Each number is 500 + 40 x the weight over its row's rms, rounded and kept within 0 to 999. Layers, rows and columns count from 0. Numbers have three digits each. The size before them is the row's rms in percent of the matrix's.

# layer 3 attention value, 256x256, rms 0.113, rows 228-255, columns 192-255
115:523478440460530485479411512503497462499516492469466464512527566471533556441490507535519481484453446497524530509507507464469512458514417517496521485579477546551589481500516510552497531478486534
123:462526484538513486498562421544475404522462555518551514580525476497520594572516478503524508505548556423561488440425464518486470536514572524579508458476545509456546504459479448477452481524465435
106:488469471464496466568468531526551530459589501502535527469448545523500523506511527511461473474455434538487469522493528524475501490457453477456541515530469490442498507504524571594453510527512471
101:532558526496523569512499488478506525475533479469486488487485504435478499482481565528469525403534474525570587542513496483503453482543466511508485571473559436539574508431460558502519525519485510
099:538484546540545441487491452552495509496532544519542473492485487482537602487501471575495553475536501500482493552460514502450458479538557491484455487482540509457494426522501483509461513417529454
119:452518497499552488535512446526544451516486515539547473513490456435466490550519539537511538497484463508574487494480423458564521551503554483477515498474555462465489511536496427516504503484503556
109:389507530545514511514482507487492450552515525557565479511490489513474560545521447550561593468518522524591477485495454492480592529547544494505503459442527478466502499555460469479511476486465467
098:520459527468438514464496539512527528567489587485477531510390474525510472515456486510421474430531539496480515479529480486504502447417463494456437515552534507465570508492529573495527499476503548
107:517488426528578480492485519505470531441468500533500516458443535421569482463510475530515544474491563504544568525477532472526518508500551496529520469499537526461557494467495454491478542517511483
104:566439448493446508480468527468500514512498436476489494501515482568490485491418523441451471527512505481467508552446519495487514510488501571515531470504475546530527446539538555517481520485459539
131:513607481496487466547492519508522461510506558523539497488419471470512517553542504547505522534430503481534499505505514530493484486455492598503512530528516475464567538437475463533494461506488519
105:487513471519503420509554496500419473464484484553539471531509424511513510544430437393499466500564494510461460488502551501446511552549574435486534495438553521476505439449493537457514536415558444
102:406500518495594511471435484511476474524526470539551474538520482510457467513551511544519461524486570458518517516499509495492493545509574444561499452512514586453503576560478437512525516560461523
107:557597484510455461524554494562494514494446554539573468484517482464528539563573492449481506513583471546536507497460493501553471571505542490497507495446533428521497490480494448474516540463611454
102:505470489477340455466474510480471500553498449513472492541458507573437439526488493525484519511443555459490475442463566512479581429482488492511521532500489523516567491499518504512565480490453526
107:482524524546474528508461512500466389494542520517527563500436470432473426453434422525486442512510520460496468475514487503514440473489412546507438591534498443503573454493548522501519490534500420
099:465513511458487562520506512539440548506446463534436538581519523463513561498516514476452442486472492558531451560512508495484464513522462504515446539506475535492471477496554459565534491464517554
117:498510513500537475566594485456441498545494535497500514545540495523535611544489427477501428539606516455428469454498518552408459553552546530531509508504529530504487488564546530481477506463444446
100:458487492487496490542508533495503510518466482562480580536509494537522477492478495472499428434536534521478520491554500529467517542472447521480524433462450535527492550476458531440528494497550392
110:471495478549531466486455492480511525506494534453559450490569443510537463594545522479507486547468537440496501506567538375465466460449492564505525531545510526426505445505504505525524426500520538
096:518478545528513496435445484412452536503502546496542481411453530461429444571561525531484550502495474497582599473542500469514504456480510391552482389400462476537452574514379496552438495510504541
115:519505430453485447481563511498486537485443534499468473551508474557527587542475423460446472492546481471485468498420441423490458531475539568500544414482517440440466463447516493465498548492569530
100:536563448490514421465473467485507426528505494494480539498442520559570535608443512526430480460511485462494538447558501476489539442496460520498587516526495500513598544448539506496536538449545517
115:531450548552500539448498504467491541521512466457430493453546493616443446484492502464509441546522529489430486478521552494531488519529529425440433500514509498544471478505535539444561523467529480
115:509566545442479561515581469503430518481503539482485450531506518415508544492514477506478513486485518492472500503447520522511469512567498531488484519446519468499470474481502510392479505437517458
112:590458488488497448487592435527448516503478501519478499540507539505547568525545434464455502413579503566428495547489438460429507476522519537473486493453454504504393456529479463520452529462534513
099:493416462477526526487405518504505502448514531477539472516528516493403475503477548506471451587486530509435507516549516493552534477412530478486527474594458549473458490508498492548528488548470559
122:514582511451466536515554475510467497515522490564497484520450521411472568426452505484477544352437462491518536519444475545530556515585488538531493482505530417492608502515529542409470488445515432
# layer 3 attention output (transposed), 256x256, rms 0.101, rows 228-255, columns 192-255
114:539530512507509479485507533485507550523468555487487570457569462468408531526473527498571511579538490563464430480433509487445535500422580463509521434452585456452488480518500515463464458508561479
105:549501482515496491469493487457551498528539499549431485466454495521502509445467476472506454481467430522508464521561564527477419487540503497506474517497467506538409531480546438496567565402475473
093:457592551503446491481490448473443388441470495498531479520506482503523484451424556504461507544476545459441507520488476511583486511473488424500501497558469497483515504435509566486493467411463583
094:485516485501488446500523463541492452492487503562525490560524457430434438522508418501474474539474472484557404533489490482506510547485538505535562464515391526461434453569476451518476456502513597
094:456451557490462533479501561420445496501478538424492516493517452543460469467504478417549497478524515501509429448518524459478503528501518477503520542502483508625479433481447484479483468486510519
104:519471551511429447536494491479483552491561497502475519450526503472572535519502464545487486465491557468568478509518501512458435455470451498512470527445505547518613527417501479538501501436492463
101:564536511516490481480511515466546531461524573472480617470523484442558440472590524461493480492456467406464450531482556488548425557484501483487489474479431482549563553453474466541576477477538480
086:471504482454527512520493461486500490489452486462544479471550512505441441499478447485571560625444541560429498462550501471455493492519477490465469595501452457526450463509559471532524509505477435
097:513474509548466539525534514572584495552501427515479546545540406536381438519466581528376478540459500488486469459525556525476464489489446505476426506558475461526445583534502462526495465476520513
096:451504505514490520478501484498501466503510634529558492568459481443471531460543518572493550486439507479497512553490477525519470458427490482489488500490568506452474508502518545474542561459460489
111:479501509554586430515536499575564498480528457535457489557507516513544525407461526475394459490463468502543543472425482492460522553530547509511483466485473581528483480464571490446470481449510467
095:560530560502461518476498547469513523458501508448530618419473597523516540518565527529524424456436518562489462473554461458537405451477456537539529427525498520566463504529510461503419526544508517
095:570494498423495492499533494488548540502545589453502533554528484534561545500419505542541497441522402535468478476492524452476500446532480508432504535516476508530520535511503472493565524435461478
097:478424505443497428428445484471469448517552432484437527503513483514511473511488502521439452488454581541525455522510505501453528453575472529538498560551566555561444473517534456549499479558395510
091:523532461508550498437442555530468496414496532441529536477469450522522567469529442424470486538577558462454561526501441495494490515517549517400438508532534520520409488499461558470487581533563494
103:554563499457533485491498522449485555522460464495554476519558605554547512530514538505517558514468481542529538525468541501490530493508540421430528452477535526431498509471474516475485418433439538
093:518528455505453483512535497474522506443538445507543541444439487492506509515546483500484552451519461516530579479470515508511478570485548506457518418470523507471541519493444529531505502537425518
112:491464525546489556489473507483520550437506467521517523504507530605524495399553479530527581423452529514464466586506500479504518450442497492462498480471510469474475448502436494461448465536479403
095:568603570512501460469506417520453494488521467481433462510488469485491477522475506456542568542565483505486519549547582480506461395589509508503510476475526461503467596522479492515485515477511541
096:552405484519525469525531566522492472452481473480461476474470509540521518463483484429502469491529430552469518489527533514490526455464518435555496392461532413541500472472476525412511529516459500
090:469488481571562517456500519508569504572523530476482462500558538459459561490471555452488490525505526518450412583452546452538548497456460470486474585504490562414506431444592487450491552540515525
105:515479517574445584554465468545536497510538515518458483487449491496486455466544566459545510546495528525508521493526444586504545453509501491534412478513511474589505502543467512566531517502428435
090:454500554465482484572541566533486503463542506490511515553567482498470578427465567461542530529517514508478525522474463525464492466481564545494534440504406482545452559478511551475444530487475473
102:418455490418493551433578539537480475505557491478545528529449499434518505509503450475474551509512424557564529450580537516536521520495503515501549451535493511504517509486531453484527452505573493
098:530428408499527494496497551511546535459533492558557575503475507604411441455552524531445482472546459535617453509493467507583480554483460466486512496462480532545533541579517513577540479483483452
099:473485498463434534561485562488576493464512517458527479486470498434548483430430530484501459598513448484532518469502518514549396450551478463544463494472470439536586483475550517449487564527472476
098:479504515469466518564462503493516531519449483491460503480468475520482504494545488595512580433498454511582546465461471489493459490441477522538517489462542466555499593418486521481477521511498543
109:464471470502552487588469508463447544531511489547455528509561486512433479458507503565528442629515513545530478532534463499477451581420479490471479553482459511456483519518434447574482474483466400
# layer 3 MLP up, 1024x256, rms 0.136, rows 0-21, columns 192-255
099:483502482504484531506573381562503486556548485505457463521434541498490495572515537477536411474465439548532584474557462529494485528565436482488489450405465458489540520473585510499478448486471478
109:539507500480556568513449456483494460530602502502563462529517496507568497508534551449510532463492429546511493477533491511521467492529476499508468492482535539474491473475521400536480515486389507
115:466530526433559521526473461556529490475498477432536504525421503479585470514509563538544529486487588475474422505406496640515495451492489545568510534486532516544457534522528500483563500584581484
098:511395465618554415486455533575506571502495528475493603474567499578485478552464540458490478513510536524500547519483490507487470514452499470525466533558473513537507505492423515492504448546479512
095:512465543507457511564535518544459469525434456558502526518454516533569462516520533428460460525512491514483532464510539497539438579530514483470545488489543512480535452509508549499531415441472490
095:545446447502476542468553483478526537483505520448402496529502573480619580480489534473538529510512514470514496523537466473516472447509430539540440534459489539480533508462437495528511460463472547
097:474517561507507478537500518515443537478473527481499549475533512452527489480462478446517447422549532535426424479520515525508558448477476516500454458510481479502503501436491491505589414549476566
101:393479564457523487441434468459451461543490491497506532501522504491467420547493457491599470546477535511433503536486513499551497480465495589427468464534465578499473547490560496533559542493480519
106:561511479518533465412495540495584511442582524455549456486487484503501556496510549543499439520503550467512483505469447525502539497491493531467562521485483508517545467499451473486503450507558460
098:449472537497456523518526427497494508561519546544538524473534524475510495470495518466509534512430481446501502559484475564517503432510507455503473528431441487544517549528537511496445507438519472
103:491499534515458482536531557527497391454515467591475503521542517483480472423523495495476570501461490465487519446516463499513529531430550536526461507548436507463526477535564566459550436532543430
105:469450498460444517450529457560465588510538433461467501437528456548451470518502487499513520488529526465541516560496441485452481481498452504506544532535519473511472494537549503462531482531511532
100:515496465506501466452482581438459445503431496401532506491478434561525462546460501468481534563521509407485574490463487438537467416477456458488488517478483476468540597435507580449532512550544485
094:465476530486436495474497454501517518532596468542514478481433498497466518465445526464510469456501533482590458495419453459563493487513525475563462544524527508490531534396460444518525456583478572
095:470541513471529486495500467499632517479545504479577421435574590507505535476559541473555461493515432527464510461486493573482525439438452512525454487476524477493493526453469417560499455471518531
104:474430488502494470498551501495448440483507522458494514527495509440544511516464573515602494476562615530546473461469464526555582537536517499481492496470529508535543477561576464535525462518452516
091:447489451500415497475512530545479515474494572476491538478393527495506512441483434479428456510510497484560517591486498452485503525422540468455592564434469444502450454534494517534503448485476528
086:519470498563445511525493529588550559526425529517465545428444463506527571512495518521535513562540541464434509467512511585456479584502473527486450451482480508496424520514519520483583512527481507
098:494507505567532517460510453522484462466520544471510475434514489468497489530580482486521484483524507536515477599487490506562490522456481429478549493471468413570485491512546512450484553574523526
099:496508425490575433482523464482439521485452459532484546574470430453495541517481540498510520487530517421520490439539500474530503513467530536439431446474443527517537481478494495479474463487518407
098:488522500533479473433484473586495465456494544537487467422507489493454500457557460496520506569481490570516574473532472505472531522446431473483493472533556528488509528476405480554501501516466497
091:485513520503474496569461441494446564494492482514442537529520499478517524522465480477481536445526620530429462530521491545526473552563485454470487440479458544507512437503516468421485465533478470
# layer 3 MLP down (transposed), 1024x256, rms 0.103, rows 0-21, columns 192-255
102:466491529507505506458453514523488505501472507550511583457477476490527469516476423510471442430543446508555501470491491489589457516550546472473491476527543546507517425440492567488439484549452500
099:488526425508540435527559615414522534479443514506500441384508508536470526503475475559511443527526546485484428431519568516473492489426523465520491547564497532431429503453551456427504515583536486
133:512530509534476516569500495454546477526521499458554504445464498513484504463413576505406483506475458402435521500467488545501459435408472544478449529608521574478472496477530511486536489475527510
093:592469527498549471536518504459554476498472489481466520563537527529499499477531527469549540554438481459410521510531468517474512495511456536508545513467522498517530478565542466459490506510489471
104:445482480490495529491500510542504525459506488506449499521532475533507542441569486505502520478514530550556525456527428426432483483474511524472467506508442509468509508606532456473472489452569472
091:432570603470455498421517567573527493488537507471493557521432433521503480541444475531472464488494510492524469487490489490436554436457486509515518536543518424518496574529513445484497509514465537
106:490486468576544541551543493498505459439544527487568476491488472517481478555461415468407484493398502458396551516421441497538488446549503514442497507523490578472537455498485546519454446493441518
101:468482458511537529616542488547555439548451526504475440566465492477471516510553486584537459486479455527556500580484487434492530476529436523463568511508506469507467503483495556434455562536443542
103:533505558506495496427492462526431509442529537522450609437473515507465404427540500507456523443470401488526474536512493511453493540543565514520511510520536472497534527455516488503529435556440533
109:468470441478561517512483477532412433441460484533521436431570442485522509469505446532444499541500559550462504502448448529447495418516521463443503429551509490431457514484497497442516523397487505
106:530476483481548499474531532521476539524507454498457486551521559481471480509451477541511401511481468468391492516474475452390574521522470451451523593544535522473535464452511514527532488530490467
108:564486508500537543526452484485558481588532408444534554486473474491539519521552401500492450549504470458494482498473466535480537459515457468554443523472486482548521537505570537487418457449546503
107:563458459488451494507567473435521460481475490515504511499511513461493511483464499427446545512544514528532495566456530438527518529537425466457494499496482464472498442525494561522499507469473527
094:496483525428507515533570530490461467536484461479475494450450497552554532480536491521469481449535506496485505480468544467423501482539437452434502517420512374496485451590478434497423495517497480
098:405511468493470484477507495484478487517446478526517545539458399544573476534433450522530531466563526468544498537514473498471420533454471569461477502485421510521458506517487524421460459497420416
110:471442473468519493489549546491532557450472559472482479461489561433554532437506484523505468523584512421396455488477523519509506563450474491415495445564553495432517450545451456457456454498479492
087:564513385464487534542431480500407475519444513504545523529538453574484606496529502481562524461440555520515458380486469501522468576465480513500521501540532607513544539435499500440510442479542479
098:489508480486455479514442458508536482493595420529465487514509524430559438522525507458508488503520508568523513521530498417536510480474511485544490519508474546414572506467589496474434434488533426
090:450538495505503497538469612481514455576453580426445516473491451534538500529439492492441515484520543482563562466457469536561495467422502567552470545477466494512461622488511447497542464447508479
092:504556477478565526502512507496503486535457476429508450501458524450576537510522548500485487513551520505441555501516521534528548518480443455532498497509512503580471519549526445471503570541498559
093:546562479537470454505532527508438584453457515516520497586505504528462503545490501564476477552479478524481469430495536525496443497478529529528485539451454438442452474536555551520531532432500586
097:559547465484477474497527493488531484499555410541491453513479478545476498478488490504488419550543440532596432473549525484506467497461577497483510527570555450473559594503550511511539426523497510